Weights of a small GPT-style language model, trained from scratch on English Wikipedia.
Size: 20 layers, 14.7M parameters.
Architecture: RMSNorm before each block, rotary positions, no biases in attention or MLP, untied embeddings, normalized queries and keys, some layers without attention, local attention windows, gated attention, value embeddings, hashed n-gram embeddings, a smear gate, an embedding shortcut, learned residual scales, skips across layers, capped logits.
Training: 243M tokens, 7422 steps.
Each number is 200 + 30 x the weight over its row's rms, rounded and kept within 0 to 999. Layers, rows and columns count from 0. The size before them is the row's rms in percent of the matrix's.

# layer 9 MLP down, 160x960, rms 0.0776, rows 0-144, columns 240-287
096,225,186,224,228,234,196,189,216,176,164,142,249,232,221,257,182,190,227,180,172,229,205,180,249,239,186,207,233,237,210,170,187,169,246,197,170,255,199,208,182,167,129,200,200,189,258,251,206
109,231,176,188,170,220,193,180,222,221,213,164,176,235,234,209,182,235,180,200,190,226,228,226,132,222,163,209,171,177,184,214,189,148,183,222,218,179,207,214,239,177,230,153,180,204,211,215,194
096,244,221,180,233,226,208,184,224,197,229,188,212,194,211,213,244,234,230,229,258,215,195,193,203,203,231,228,147,176,198,212,226,229,245,250,195,184,176,193,179,257,177,193,197,239,202,225,207
097,163,242,149,209,229,219,190,242,200,197,229,240,195,215,206,217,195,217,205,194,228,242,202,237,143,265,152,180,197,214,161,211,198,187,232,190,219,196,181,199,274,227,246,249,199,228,176,172
099,136,234,176,158,191,238,170,204,184,167,153,176,210,234,141,185,101,197,166,223,222,197,214,198,176,226,188,239,175,242,201,205,197,207,195,228,205,180,171,196,187,185,193,215,197,208,210,179
103,188,204,214,232,217,235,244,188,199,225,246,156,172,171,217,222,231,190,240,228,223,214,194,179,215,157,224,163,206,190,241,211,225,258,210,146,209,211,184,222,184,188,203,159,216,164,171,224
099,251,159,243,170,179,262,247,186,277,183,194,181,201,208,180,207,147,188,229,187,206,216,183,227,222,190,213,224,159,191,257,156,184,223,189,186,228,139,176,206,220,216,217,224,214,163,231,217
098,221,253,214,187,138,225,217,209,198,163,227,177,202,228,173,199,209,190,192,199,218,179,198,213,181,186,231,207,229,221,195,167,208,213,212,205,209,217,181,193,178,160,210,195,198,179,175,170
100,187,236,211,202,130,175,200,219,153,189,148,178,153,182,169,215,224,205,189,172,240,199,231,205,195,109,179,209,197,229,176,189,201,173,202,214,168,173,271,191,202,221,174,181,161,189,193,165
101,169,214,188,220,156,202,181,227,199,223,247,192,173,178,198,162,182,232,154,248,245,257,190,259,152,202,197,142,224,247,169,217,190,143,197,196,245,208,211,201,264,176,196,163,178,242,192,185
096,183,233,239,166,191,179,224,186,240,182,134,194,215,193,228,246,133,207,202,210,231,199,169,206,241,207,261,219,207,199,267,237,214,230,201,238,219,171,174,176,105,194,161,205,179,206,209,194
102,210,186,177,199,183,185,185,214,175,223,187,198,220,201,148,158,144,126,160,239,227,177,165,191,224,170,243,210,165,195,157,210,220,230,228,229,119,186,214,203,196,231,254,193,202,163,151,195
098,171,213,217,202,213,149,231,189,200,213,166,215,234,212,208,251,232,169,200,188,198,204,175,222,193,167,214,250,199,198,241,201,210,206,183,178,189,178,210,172,165,188,228,161,174,175,213,186
096,223,177,260,192,203,180,225,169,157,150,257,177,224,204,192,245,183,193,181,217,181,209,225,260,231,156,196,157,194,177,176,215,243,230,244,226,186,157,210,204,213,174,160,232,157,167,198,200
103,254,183,219,217,228,205,201,178,255,230,186,190,194,208,185,141,204,279,226,210,241,239,203,205,248,167,256,191,192,224,196,190,220,252,205,166,183,165,168,218,181,232,176,150,164,250,217,199
103,224,194,150,213,214,179,176,242,236,168,193,200,173,245,211,168,178,236,273,161,195,186,188,225,158,166,221,249,236,218,176,209,186,246,184,199,246,178,230,204,241,170,202,179,166,173,169,159
099,203,197,198,178,152,179,142,161,218,234,232,178,181,224,250,200,233,229,203,203,242,191,205,200,187,165,190,159,210,175,240,211,244,167,248,177,219,158,230,187,194,268,157,261,250,172,185,136
095,159,178,193,208,209,214,192,222,210,229,271,231,195,204,201,171,147,217,196,222,228,250,164,220,212,178,174,170,247,168,225,225,188,174,183,169,205,234,226,149,209,202,186,196,236,231,227,269
090,194,141,195,238,212,190,206,133,191,197,163,173,190,183,185,167,196,270,199,230,221,181,208,205,159,225,230,161,188,187,195,225,177,145,152,198,183,241,177,192,191,239,233,222,160,183,187,198
099,220,210,219,244,243,182,232,169,219,200,263,253,204,168,214,226,220,178,214,182,257,188,205,227,172,211,208,187,153,188,116,254,162,175,208,178,187,233,169,214,218,234,165,231,194,228,196,135
099,219,194,248,239,185,187,234,203,224,252,204,189,206,236,223,228,196,176,209,188,177,233,223,163,168,238,276,241,209,150,185,213,198,247,176,219,203,230,203,205,208,190,188,178,153,198,221,236
105,189,197,162,154,193,207,233,159,235,207,156,152,200,222,190,181,131,229,248,221,245,199,222,213,156,239,217,196,198,235,188,157,180,190,204,198,203,161,170,217,240,212,166,178,191,163,198,275
097,188,173,199,177,149,225,185,199,207,199,219,211,168,190,187,161,185,138,220,253,188,195,171,250,192,218,249,200,209,161,191,273,218,193,209,192,203,204,181,146,227,191,170,218,199,136,215,165
098,223,213,226,188,195,199,215,197,230,203,195,180,241,227,169,154,170,203,213,178,193,205,206,188,233,197,219,171,255,185,217,184,172,166,195,166,192,244,251,187,191,209,190,227,177,226,210,189
100,222,198,202,124,172,215,238,211,170,194,137,215,194,194,242,242,210,202,153,185,227,190,155,186,168,174,248,186,156,208,201,204,172,214,209,240,225,203,191,212,256,210,197,189,184,208,179,207
101,191,182,174,190,188,171,192,174,172,199,163,241,235,238,186,160,231,199,203,196,224,210,209,204,187,172,180,228,234,226,230,156,157,222,198,231,236,183,212,199,225,201,201,192,180,182,236,190
100,167,179,207,181,217,188,191,172,226,168,221,221,153,150,242,213,189,234,220,253,213,172,191,199,228,204,284,184,172,235,196,223,223,184,211,229,233,222,112,243,189,176,148,238,222,204,172,215
096,184,235,166,212,209,221,200,215,218,224,216,168,215,269,203,224,244,162,188,229,216,263,205,213,215,193,244,193,230,216,202,196,219,185,216,227,229,168,203,205,186,245,227,177,259,158,178,199
102,215,195,190,204,242,137,192,216,206,197,152,159,243,177,198,216,238,217,246,172,239,248,119,167,200,247,202,210,153,152,254,248,224,173,220,170,215,193,228,234,201,197,173,191,233,161,185,187
101,216,271,193,189,203,161,233,186,125,183,184,228,181,173,174,175,221,214,188,179,171,180,182,211,167,236,173,165,219,166,206,197,181,149,200,210,159,240,150,206,192,187,221,177,197,171,215,218
101,182,150,184,247,192,255,206,216,190,198,228,206,190,219,213,199,171,255,188,215,218,236,228,192,124,180,223,195,180,182,239,207,204,195,214,227,187,166,202,203,177,245,213,226,147,227,153,110
107,258,182,219,213,192,196,207,196,191,216,216,185,212,209,179,188,133,177,149,151,215,171,205,171,247,204,166,223,146,146,225,172,185,186,241,230,244,204,194,216,210,214,200,224,217,198,174,225
096,189,167,171,235,211,237,211,216,210,193,210,204,202,218,168,155,153,182,239,200,179,151,200,254,226,215,169,113,269,162,208,209,273,261,208,185,240,196,178,202,201,190,169,175,207,183,198,205
092,199,194,189,182,192,170,199,148,209,202,113,192,185,172,174,201,192,204,190,201,246,150,225,161,209,172,202,231,139,228,191,212,199,231,149,225,188,220,161,265,120,159,186,236,211,226,164,183
102,141,212,172,164,114,211,184,225,226,182,237,145,190,180,223,184,212,235,192,185,180,240,220,219,186,139,194,237,207,212,190,164,203,208,216,239,191,218,189,194,196,199,238,270,211,176,191,206
097,205,252,189,161,200,197,237,184,265,214,225,194,200,190,181,175,223,167,200,218,178,174,147,236,156,211,128,177,183,231,213,199,162,169,194,259,253,172,209,189,205,193,164,214,206,163,167,236
102,269,183,242,152,250,227,226,224,164,140,233,143,138,170,260,249,158,187,220,183,172,186,233,178,290,195,177,227,143,203,198,246,210,196,202,209,212,219,181,168,203,197,212,190,250,272,178,232
102,226,193,218,200,204,200,181,207,182,220,314,192,242,234,234,201,231,208,198,109,198,208,222,205,246,159,230,195,179,211,184,198,198,221,199,173,218,203,250,182,238,212,211,178,235,177,199,228
102,213,243,260,219,232,202,222,201,212,157,172,274,200,203,189,191,198,193,162,184,235,210,275,214,205,222,164,208,203,220,248,200,234,168,235,209,123,179,200,196,199,175,169,254,214,207,177,161
097,195,173,212,184,156,213,175,200,223,248,178,181,211,231,278,207,246,182,173,166,239,277,202,222,252,163,202,194,206,188,229,165,195,223,237,201,268,180,170,215,184,141,182,190,222,202,208,211
104,152,234,179,214,198,187,142,130,299,208,201,201,189,194,220,233,170,199,177,189,225,215,228,195,207,208,229,212,195,223,205,206,238,212,170,219,177,197,193,208,159,203,171,243,246,199,210,146
098,128,216,186,223,183,206,225,213,212,204,202,212,176,172,183,150,194,179,213,213,205,245,210,181,164,209,207,230,211,188,184,230,214,221,205,160,217,231,205,241,158,201,188,190,211,168,187,195
105,199,194,212,209,144,143,221,229,234,202,184,196,172,243,191,183,175,247,218,227,143,194,155,178,241,186,214,246,155,225,233,187,179,242,196,245,176,191,170,227,174,158,123,217,226,195,195,183
092,182,169,188,228,173,195,183,260,169,203,253,181,214,198,221,233,253,203,171,293,201,205,241,163,221,202,212,169,203,202,183,242,183,219,219,203,204,176,246,190,168,193,140,226,137,218,221,178
104,249,177,217,266,213,165,208,255,218,257,208,193,229,189,188,235,194,209,212,187,120,227,241,189,222,270,165,211,160,194,156,231,139,191,235,206,182,190,216,210,257,210,170,183,206,208,195,205
101,261,174,236,204,239,216,195,183,151,166,182,234,210,196,158,171,208,175,188,262,197,196,179,207,189,177,182,230,218,223,182,181,140,190,200,209,198,201,210,206,224,208,233,201,204,151,192,188
092,164,162,251,179,149,203,208,259,189,189,210,195,176,204,151,205,238,186,280,191,187,206,199,213,182,218,200,274,161,187,236,227,182,147,157,163,227,148,162,229,186,215,147,170,176,208,213,258
100,269,243,184,199,229,151,192,174,189,223,164,168,192,205,222,247,164,233,142,169,182,191,236,176,215,164,244,161,186,162,175,175,163,181,262,228,208,184,110,267,189,166,197,165,168,239,163,190
099,221,214,178,234,185,208,188,183,184,184,187,273,170,172,172,192,299,216,180,170,195,217,228,193,173,233,238,188,244,183,165,188,144,171,222,200,199,205,238,173,210,256,219,138,178,197,121,155
097,192,206,216,166,208,203,167,235,171,160,165,221,200,211,162,200,230,139,184,211,206,204,153,204,151,202,172,201,188,233,210,175,153,192,212,170,235,203,234,167,154,188,160,247,220,199,269,195
105,213,166,174,199,182,164,154,205,202,223,235,228,206,193,206,204,278,170,180,209,127,200,215,185,180,201,139,199,202,253,249,215,245,214,165,216,240,197,226,263,210,212,219,247,243,193,146,245
096,216,236,212,172,126,171,254,211,205,192,207,221,164,205,135,196,210,262,235,201,131,199,198,209,212,178,172,230,177,264,219,191,146,152,214,201,231,186,233,233,224,206,185,185,222,225,136,131
099,263,173,164,178,194,204,229,157,219,202,181,168,200,203,165,165,248,210,213,166,166,232,172,202,161,192,205,158,187,178,230,182,202,218,233,183,152,156,149,215,177,238,200,197,201,187,171,279
096,208,240,193,212,237,264,225,254,163,232,141,232,175,259,155,209,219,164,229,211,192,180,198,211,170,215,173,204,163,201,218,230,181,163,219,197,204,182,206,220,202,214,224,253,196,163,178,231
097,223,231,152,215,221,302,212,229,196,200,251,222,199,254,208,236,248,186,189,212,204,199,220,213,176,180,199,209,188,219,186,213,170,177,227,159,169,193,242,182,208,254,199,184,176,168,195,192
103,198,213,189,215,174,128,198,180,174,275,171,174,216,263,200,204,204,250,226,238,236,212,224,139,199,226,157,178,207,222,200,204,214,249,152,186,205,214,189,179,201,179,258,200,181,238,248,200
102,229,179,209,233,198,171,212,201,212,193,257,169,176,244,102,117,246,231,212,242,235,184,203,159,179,160,198,223,150,201,183,208,239,158,232,227,197,184,186,203,196,132,187,188,200,190,208,226
104,191,157,182,168,223,192,199,220,201,178,219,174,203,186,177,176,226,226,178,176,200,216,182,209,207,192,173,264,209,182,217,176,212,211,251,188,187,228,171,223,191,232,289,141,178,203,167,204
100,147,213,193,237,210,221,249,178,164,188,202,213,243,171,238,234,183,224,204,173,197,208,193,181,186,192,185,189,220,196,185,230,211,203,225,235,233,158,194,208,184,181,144,124,143,206,174,172
102,235,247,137,196,247,315,189,207,219,234,190,169,177,243,219,250,190,200,212,182,199,232,197,191,147,169,160,187,168,242,232,224,184,170,219,169,145,145,197,193,223,219,196,183,238,203,203,195
107,189,211,190,213,200,236,196,196,194,190,195,210,172,216,215,172,215,182,172,177,221,197,195,165,173,195,197,214,276,191,158,181,157,214,202,258,245,249,206,174,192,234,166,249,168,234,222,178
105,215,197,223,196,211,155,199,221,169,198,166,244,189,221,146,226,208,186,173,202,157,185,176,181,203,187,245,293,216,164,178,232,159,230,202,156,210,172,174,190,141,218,206,190,210,192,198,190
097,154,185,140,207,207,194,205,183,178,211,238,246,240,146,300,174,158,207,237,236,232,170,230,167,186,180,222,196,196,213,210,201,235,226,204,190,246,197,182,213,244,196,229,222,223,195,139,191
102,168,213,203,169,175,192,204,160,249,246,232,189,197,190,171,216,192,207,197,203,201,224,177,184,191,269,220,207,200,176,200,176,167,196,202,173,155,268,223,196,225,247,245,224,239,176,162,195
101,169,225,182,112,228,233,230,257,212,200,189,211,228,193,219,229,192,244,209,197,180,282,205,250,243,132,175,181,223,213,241,151,187,176,199,230,192,136,179,233,212,180,193,160,232,207,202,233
101,204,176,147,244,159,181,208,262,146,235,240,228,197,191,226,192,253,216,216,175,196,224,178,200,166,164,150,174,181,197,200,221,205,229,189,200,151,230,184,200,244,248,233,164,207,219,192,216
096,189,204,227,220,206,226,207,204,164,211,198,212,216,192,235,175,221,208,189,244,220,209,194,253,209,184,138,227,151,151,241,151,226,187,176,233,208,215,247,153,242,153,220,235,205,162,181,199
099,164,196,156,194,130,176,203,202,162,248,175,169,194,211,145,170,211,162,162,168,195,266,195,165,225,183,229,164,246,230,192,211,227,239,222,168,197,148,293,229,181,209,152,234,163,173,202,262
097,207,173,207,180,171,128,213,177,210,229,128,271,198,176,167,146,207,204,236,164,165,202,162,178,223,156,204,220,163,228,186,194,172,204,205,199,204,174,212,179,194,223,221,225,268,207,187,237
103,200,242,257,215,170,217,206,229,179,230,240,203,213,230,175,209,212,223,216,233,244,233,229,163,227,246,196,214,240,223,229,222,180,170,214,147,229,210,171,203,190,179,256,198,231,217,240,192
101,215,221,153,224,215,228,215,214,201,213,223,196,197,206,239,217,202,177,210,206,214,198,273,198,199,217,216,162,202,184,186,208,190,197,194,214,175,252,205,219,185,190,193,267,213,206,213,191
100,228,208,186,223,211,223,210,166,225,226,189,275,199,207,212,174,235,227,221,186,221,224,166,224,185,181,233,228,183,226,196,232,229,206,298,207,208,163,187,185,191,203,234,174,215,184,148,223
098,212,165,178,191,219,193,217,207,190,193,209,216,221,242,231,194,209,235,247,185,232,167,215,196,184,194,203,221,191,210,192,188,192,161,169,190,154,224,170,228,213,215,263,227,204,206,149,243
100,182,226,147,248,161,223,165,148,244,194,213,184,174,227,188,205,121,229,183,205,182,137,212,174,163,196,156,225,216,199,238,176,235,203,232,200,192,205,218,170,208,181,179,168,172,168,154,185
099,237,244,194,160,222,216,179,214,264,153,157,157,268,216,185,228,210,246,193,197,201,235,183,191,233,147,170,223,189,238,226,208,193,213,169,182,222,252,211,190,204,159,197,235,179,174,220,201
094,159,219,218,226,159,174,149,222,221,182,214,188,243,214,235,215,247,236,237,194,261,298,231,205,205,176,170,226,199,188,230,196,217,195,237,198,193,206,192,165,217,143,245,221,216,218,198,180
101,184,166,171,196,201,157,196,151,240,199,228,219,152,170,170,184,167,135,190,209,157,206,158,252,225,250,227,191,201,200,196,238,174,200,168,193,235,227,152,220,190,219,271,180,213,203,159,156
100,238,206,201,183,193,160,177,187,255,210,247,213,210,247,147,160,143,186,140,286,221,195,199,238,205,162,217,205,231,149,202,232,201,163,131,212,177,183,183,162,188,257,181,242,218,197,236,195
099,209,214,238,219,175,185,243,249,231,180,173,217,207,180,195,174,169,191,219,174,189,274,210,175,237,183,192,244,132,219,201,189,210,162,132,287,182,216,200,214,229,224,177,164,160,165,229,174
094,250,255,246,181,188,219,236,253,222,203,205,195,179,220,175,175,151,178,206,175,196,225,218,221,195,194,179,166,161,218,213,162,150,197,163,250,222,209,183,208,193,252,186,231,199,216,183,213
099,233,181,240,206,194,196,180,225,195,237,187,219,218,185,216,198,166,174,206,248,250,183,228,177,236,207,206,219,158,185,181,212,228,192,222,226,227,246,259,241,224,191,240,205,172,239,203,192
100,182,204,220,156,194,224,230,204,277,177,215,194,228,213,215,198,201,194,146,193,173,168,244,204,157,175,213,230,212,242,227,164,240,189,184,231,237,144,210,228,151,194,155,235,219,300,225,163
105,182,172,235,195,198,183,188,216,218,171,224,201,192,123,177,209,216,211,188,160,139,204,176,196,217,199,221,165,238,165,198,202,228,230,186,268,188,245,241,211,214,170,196,251,231,209,165,220
100,187,210,187,202,235,259,186,187,209,230,203,137,188,208,228,239,207,148,159,184,179,183,203,190,189,200,177,203,182,173,187,185,206,212,152,204,205,203,189,154,192,210,180,158,184,173,177,208
102,210,233,189,208,205,205,137,205,190,167,196,225,226,188,178,227,217,172,197,219,165,247,206,190,185,221,188,193,200,235,221,176,170,187,214,237,137,221,195,213,184,164,170,153,168,174,199,231
097,197,181,219,214,147,96,217,176,213,206,201,227,236,221,238,220,226,165,227,187,212,233,187,218,236,200,237,177,257,203,203,182,203,216,195,208,184,221,175,149,169,161,243,222,225,207,175,202
096,315,237,159,162,194,174,193,172,250,221,234,176,160,215,198,209,197,155,231,143,183,218,233,198,163,177,196,126,163,187,208,192,134,166,289,212,152,188,177,211,198,264,161,175,185,214,206,216
099,190,190,206,188,194,175,258,218,188,202,204,241,184,220,208,165,227,155,193,205,153,220,224,187,197,233,150,188,212,186,174,205,159,195,184,172,205,165,244,175,163,208,254,223,211,143,161,232
095,230,250,224,238,191,186,177,185,163,152,229,164,223,185,201,225,205,227,225,212,248,200,161,165,160,166,144,247,177,235,233,258,183,202,171,202,198,177,183,194,173,239,173,176,216,183,250,209
101,183,182,178,166,218,236,189,200,201,229,225,195,228,212,187,211,211,159,160,214,192,222,225,233,171,167,244,171,191,185,196,220,168,167,151,230,175,238,214,177,213,227,178,223,224,199,187,283
097,222,218,179,182,182,159,192,148,172,195,221,212,253,230,186,209,185,139,192,209,198,212,198,232,204,201,252,179,203,187,203,243,193,173,220,183,169,199,129,192,213,158,178,199,142,235,198,183
102,150,198,205,258,182,176,212,231,188,206,200,206,228,204,251,185,166,201,201,239,219,224,176,186,186,194,218,233,217,208,133,233,246,221,181,145,163,209,222,211,247,232,204,212,178,196,204,159
098,184,185,181,210,221,192,176,193,201,178,172,212,220,185,220,197,289,223,295,203,195,201,201,179,189,207,228,230,193,230,200,183,218,157,211,231,197,145,213,237,243,232,231,129,159,236,188,194
094,180,203,245,226,158,216,199,230,220,177,191,221,213,257,233,210,187,282,236,217,228,212,177,184,217,235,199,214,226,202,216,200,186,208,184,184,188,187,221,185,159,194,201,207,206,233,224,182
095,208,223,203,199,223,260,219,121,220,190,171,212,226,198,188,235,242,166,240,161,214,242,165,198,235,230,205,191,193,219,239,203,181,193,184,179,206,231,190,202,241,234,188,193,202,161,218,236
099,197,228,189,162,235,254,209,153,236,168,178,212,157,259,129,177,212,177,191,124,213,151,214,232,215,135,210,198,211,208,194,192,164,212,176,196,202,192,221,218,208,162,248,182,213,120,186,216
102,151,156,250,197,169,203,244,228,218,181,217,214,201,179,155,200,240,188,180,187,257,182,236,193,185,218,175,247,245,214,218,214,245,174,268,259,227,134,237,160,146,228,209,206,152,194,177,205
105,205,217,178,198,254,232,160,194,208,158,214,184,243,195,160,156,168,240,229,223,193,220,220,186,213,182,237,223,208,227,223,182,213,230,176,204,204,209,228,218,174,183,198,249,219,232,147,179
097,217,193,206,190,243,204,164,164,175,164,193,199,180,128,223,181,177,236,238,224,166,154,182,175,161,166,171,181,236,230,180,184,144,191,246,187,223,190,187,209,188,195,186,157,236,214,191,209
101,221,216,174,192,236,176,186,177,212,210,220,226,179,248,197,201,228,172,225,197,192,204,234,126,208,219,206,202,213,221,182,194,203,154,276,216,225,176,226,243,236,199,192,204,207,222,175,221
096,159,201,267,190,187,266,216,211,222,187,151,236,206,193,168,193,168,178,226,194,228,195,158,140,214,155,190,228,187,199,172,196,226,140,247,242,231,275,214,161,163,253,137,179,213,188,187,241
106,190,214,179,215,199,191,198,221,274,181,181,188,199,201,202,237,242,230,257,171,180,230,247,184,196,161,204,247,159,198,185,198,200,171,192,163,270,186,209,248,202,162,224,188,193,166,237,213
098,197,152,143,223,176,213,228,188,242,210,210,178,235,194,223,164,201,207,192,200,220,191,214,198,205,231,194,184,210,199,189,198,196,199,211,202,143,207,203,251,223,162,170,225,219,204,212,213
098,181,186,229,188,196,198,205,191,191,199,164,200,178,203,202,220,267,237,241,193,240,234,225,192,226,204,220,178,181,167,170,255,246,158,203,175,149,201,238,235,190,178,240,203,201,207,196,220
101,163,203,210,201,163,255,194,239,133,165,272,224,187,256,224,215,157,175,179,311,251,207,216,150,216,227,131,196,208,231,255,206,157,173,194,192,252,159,204,179,224,188,216,223,225,243,180,88
105,220,192,125,200,194,215,217,230,145,220,214,173,200,222,231,169,208,170,198,179,192,217,212,227,194,172,215,186,254,204,154,206,200,228,146,177,167,196,177,150,241,213,162,187,210,181,226,168
103,248,207,203,244,231,226,198,204,219,212,238,191,200,198,205,219,249,275,222,167,217,209,170,145,186,232,201,210,186,207,196,223,199,224,211,196,171,220,185,201,180,188,203,252,185,160,176,206
093,193,189,267,164,156,198,205,217,169,226,158,243,244,149,219,184,195,224,205,265,199,204,179,222,207,221,199,227,278,180,235,237,212,181,172,262,188,176,177,121,208,189,179,251,169,204,267,204
097,219,197,267,149,258,233,195,227,169,196,175,225,211,219,200,231,195,208,222,217,205,176,215,186,202,169,159,197,232,198,197,189,162,191,207,201,205,245,218,235,210,204,223,205,162,188,213,200
103,187,238,146,234,175,182,219,216,168,237,229,149,202,217,210,237,185,238,183,204,193,202,221,209,164,216,210,172,260,187,144,280,244,174,238,226,202,171,197,151,191,226,199,224,170,225,182,173
100,175,232,206,238,177,219,206,205,178,212,158,199,230,141,145,138,160,186,203,224,212,187,190,203,204,186,213,231,170,202,189,150,185,130,232,213,164,229,249,210,213,196,163,189,202,224,197,187
097,136,213,155,183,193,173,192,232,204,191,232,125,168,195,224,241,205,240,230,197,257,207,182,210,208,244,164,171,230,204,252,267,234,208,168,180,218,131,174,247,199,179,153,202,221,214,195,257
103,187,194,200,166,209,234,207,254,194,208,175,218,214,108,204,203,249,228,206,244,192,176,168,254,209,241,190,183,211,205,206,218,180,128,183,144,226,158,185,180,220,172,175,168,188,242,191,268
099,207,177,254,249,271,248,185,218,212,180,193,215,196,213,221,166,209,207,220,240,158,200,177,225,202,233,173,157,241,198,217,199,190,196,234,171,217,186,177,190,207,221,208,222,214,195,183,185
102,165,213,165,221,155,245,243,199,223,162,172,175,166,253,175,167,184,208,200,197,142,187,170,181,223,181,187,194,202,181,190,185,202,170,199,181,198,189,193,173,200,152,232,142,224,191,241,258
105,206,242,145,276,191,179,144,276,187,135,238,236,189,225,262,197,187,163,240,215,183,216,185,265,205,178,166,189,179,238,201,190,172,225,236,197,234,194,240,186,219,198,172,213,182,270,238,135
102,220,222,206,186,175,251,214,240,201,176,211,215,198,186,203,210,213,186,211,201,176,225,199,238,158,180,250,207,195,189,178,203,252,116,159,213,242,176,190,161,217,231,164,202,170,202,203,159
103,192,182,212,195,219,195,175,198,213,213,214,193,193,182,219,207,172,213,157,246,201,225,215,211,241,190,174,187,262,200,204,187,256,229,264,251,194,155,170,199,204,186,188,172,168,164,150,197
098,185,240,202,218,208,160,184,195,146,199,220,186,191,190,207,208,154,213,216,195,204,182,195,235,243,207,220,167,239,222,197,222,251,223,209,164,225,194,187,187,201,180,206,194,240,231,250,211
095,193,130,195,242,194,189,179,190,240,235,184,172,207,166,160,227,239,237,201,215,173,278,233,180,208,208,237,182,167,210,209,190,235,133,214,228,189,216,210,203,162,231,261,195,198,214,191,206
094,241,187,192,215,188,213,174,222,194,200,188,179,210,219,193,228,161,191,206,238,229,189,178,213,207,199,216,170,171,179,164,208,193,199,221,213,181,212,210,213,196,218,140,191,187,205,146,178
100,263,173,235,195,216,179,200,189,271,211,238,175,186,268,228,202,234,230,176,281,248,174,205,271,196,233,157,243,208,244,170,173,259,196,149,181,138,181,158,194,198,149,213,234,246,171,176,178
132,213,194,220,199,161,142,189,251,198,234,223,192,174,194,177,199,202,159,198,219,185,150,212,177,142,148,213,208,209,257,218,167,209,203,202,232,223,200,241,243,186,213,153,192,231,171,226,203
101,191,195,162,219,154,220,250,219,192,232,236,238,197,217,137,165,156,131,227,242,233,235,235,174,148,187,199,241,193,195,164,230,196,222,240,174,187,196,162,163,216,206,199,180,225,223,177,211
101,234,232,179,175,162,181,162,167,190,168,219,219,180,181,191,199,185,250,162,156,186,208,192,205,149,174,174,174,236,163,201,245,211,228,218,199,259,292,184,235,182,184,169,243,203,211,199,225
098,205,219,201,154,137,217,177,208,238,228,214,189,197,240,162,208,214,182,202,237,202,195,169,242,166,233,182,198,204,213,235,194,185,111,153,202,195,200,215,209,200,213,214,229,250,173,136,181
099,185,187,219,183,210,170,197,218,173,130,175,182,221,194,237,259,191,285,234,230,160,191,234,182,179,238,249,131,213,200,223,181,199,165,183,162,237,165,179,218,228,194,201,165,183,197,189,181
106,167,195,224,227,180,183,209,251,254,187,187,196,220,227,141,224,226,146,195,188,253,216,191,191,154,157,192,108,188,216,206,184,208,191,161,243,187,206,235,207,207,177,210,194,207,180,213,230
097,216,185,181,214,187,215,170,214,168,230,238,170,220,181,216,237,201,197,237,207,167,177,149,230,193,170,203,231,239,208,200,190,214,246,184,150,225,209,199,205,178,151,206,224,189,186,200,201
101,214,182,142,254,200,236,180,153,189,203,239,215,174,199,224,167,188,177,224,145,205,263,148,172,186,233,216,189,172,215,189,190,194,236,207,227,224,187,166,212,239,213,211,269,259,211,178,206
099,173,242,254,156,244,183,212,180,153,187,194,188,219,116,233,229,237,187,230,192,205,169,162,171,196,213,203,163,188,223,202,186,163,209,169,189,230,192,190,179,217,178,182,191,166,249,251,155
097,162,210,253,248,230,203,169,178,211,236,224,181,219,264,247,167,239,228,237,179,237,219,204,184,205,211,211,132,161,160,157,157,240,246,227,136,194,210,243,185,216,224,188,163,217,231,177,243
124,178,234,156,210,208,221,267,188,222,219,214,185,222,211,180,167,179,202,227,247,231,195,217,169,191,231,168,188,175,185,216,210,185,232,213,139,187,196,210,162,207,221,156,187,196,234,182,317
098,194,195,272,165,165,202,217,190,212,193,161,236,179,211,217,251,174,205,187,236,183,209,163,176,203,174,204,209,211,224,203,221,208,220,148,249,181,186,195,217,207,187,188,185,173,200,215,209
101,213,223,151,197,202,212,204,215,189,204,202,240,201,212,224,148,209,174,190,194,232,160,179,196,196,214,181,172,152,150,228,195,228,213,178,220,188,229,147,238,203,248,189,258,230,226,191,188
104,212,196,178,268,199,227,175,190,202,190,189,219,197,177,208,250,198,175,233,206,167,188,191,212,216,207,237,185,194,174,177,242,188,234,173,202,211,257,143,185,251,249,147,201,208,230,210,214
099,188,177,227,236,237,245,232,215,186,174,177,208,205,127,181,184,165,215,189,226,220,220,193,230,191,184,212,219,195,247,184,261,216,194,220,236,204,200,186,238,223,222,182,189,190,163,246,215
098,175,206,202,172,198,201,186,171,177,246,187,200,222,245,227,203,183,187,230,170,205,168,212,234,193,177,210,233,175,178,239,215,235,245,242,156,127,174,161,195,220,181,239,199,223,180,194,196
103,166,201,247,148,177,143,215,200,211,210,195,184,167,230,172,186,211,175,190,224,180,161,243,186,166,166,155,180,199,251,166,151,158,186,172,214,191,212,220,243,228,127,176,231,196,187,212,194
093,190,178,180,208,249,170,184,190,199,222,185,229,206,209,221,177,249,193,195,160,178,191,170,248,201,195,252,204,201,221,202,243,241,191,250,261,180,210,164,198,145,211,192,208,238,179,164,194
099,160,203,218,192,182,212,206,172,229,120,153,138,225,112,216,296,185,162,218,188,181,168,173,227,193,193,207,172,201,226,200,156,222,158,179,177,216,183,198,237,200,204,180,224,127,187,221,171
094,229,180,244,190,206,159,157,179,236,232,167,214,197,156,185,168,252,229,252,190,185,137,195,204,265,205,190,190,173,241,214,169,243,223,236,233,219,156,186,254,178,249,230,192,175,254,199,279
098,203,213,110,206,175,218,204,184,234,221,167,198,195,281,222,208,243,179,242,165,213,256,203,236,239,189,216,189,167,180,214,195,231,168,185,226,193,239,212,220,192,265,210,170,188,232,159,234
099,267,215,229,195,215,183,215,232,198,218,179,210,179,196,218,224,264,179,224,222,193,197,173,191,160,161,188,246,197,253,228,203,199,252,232,208,183,190,239,175,170,205,205,248,221,169,224,174
100,197,190,181,172,144,203,191,192,196,197,197,155,202,161,212,188,241,192,222,209,224,231,159,182,160,195,211,219,225,193,187,172,212,179,181,221,168,220,186,145,220,187,237,208,202,173,197,124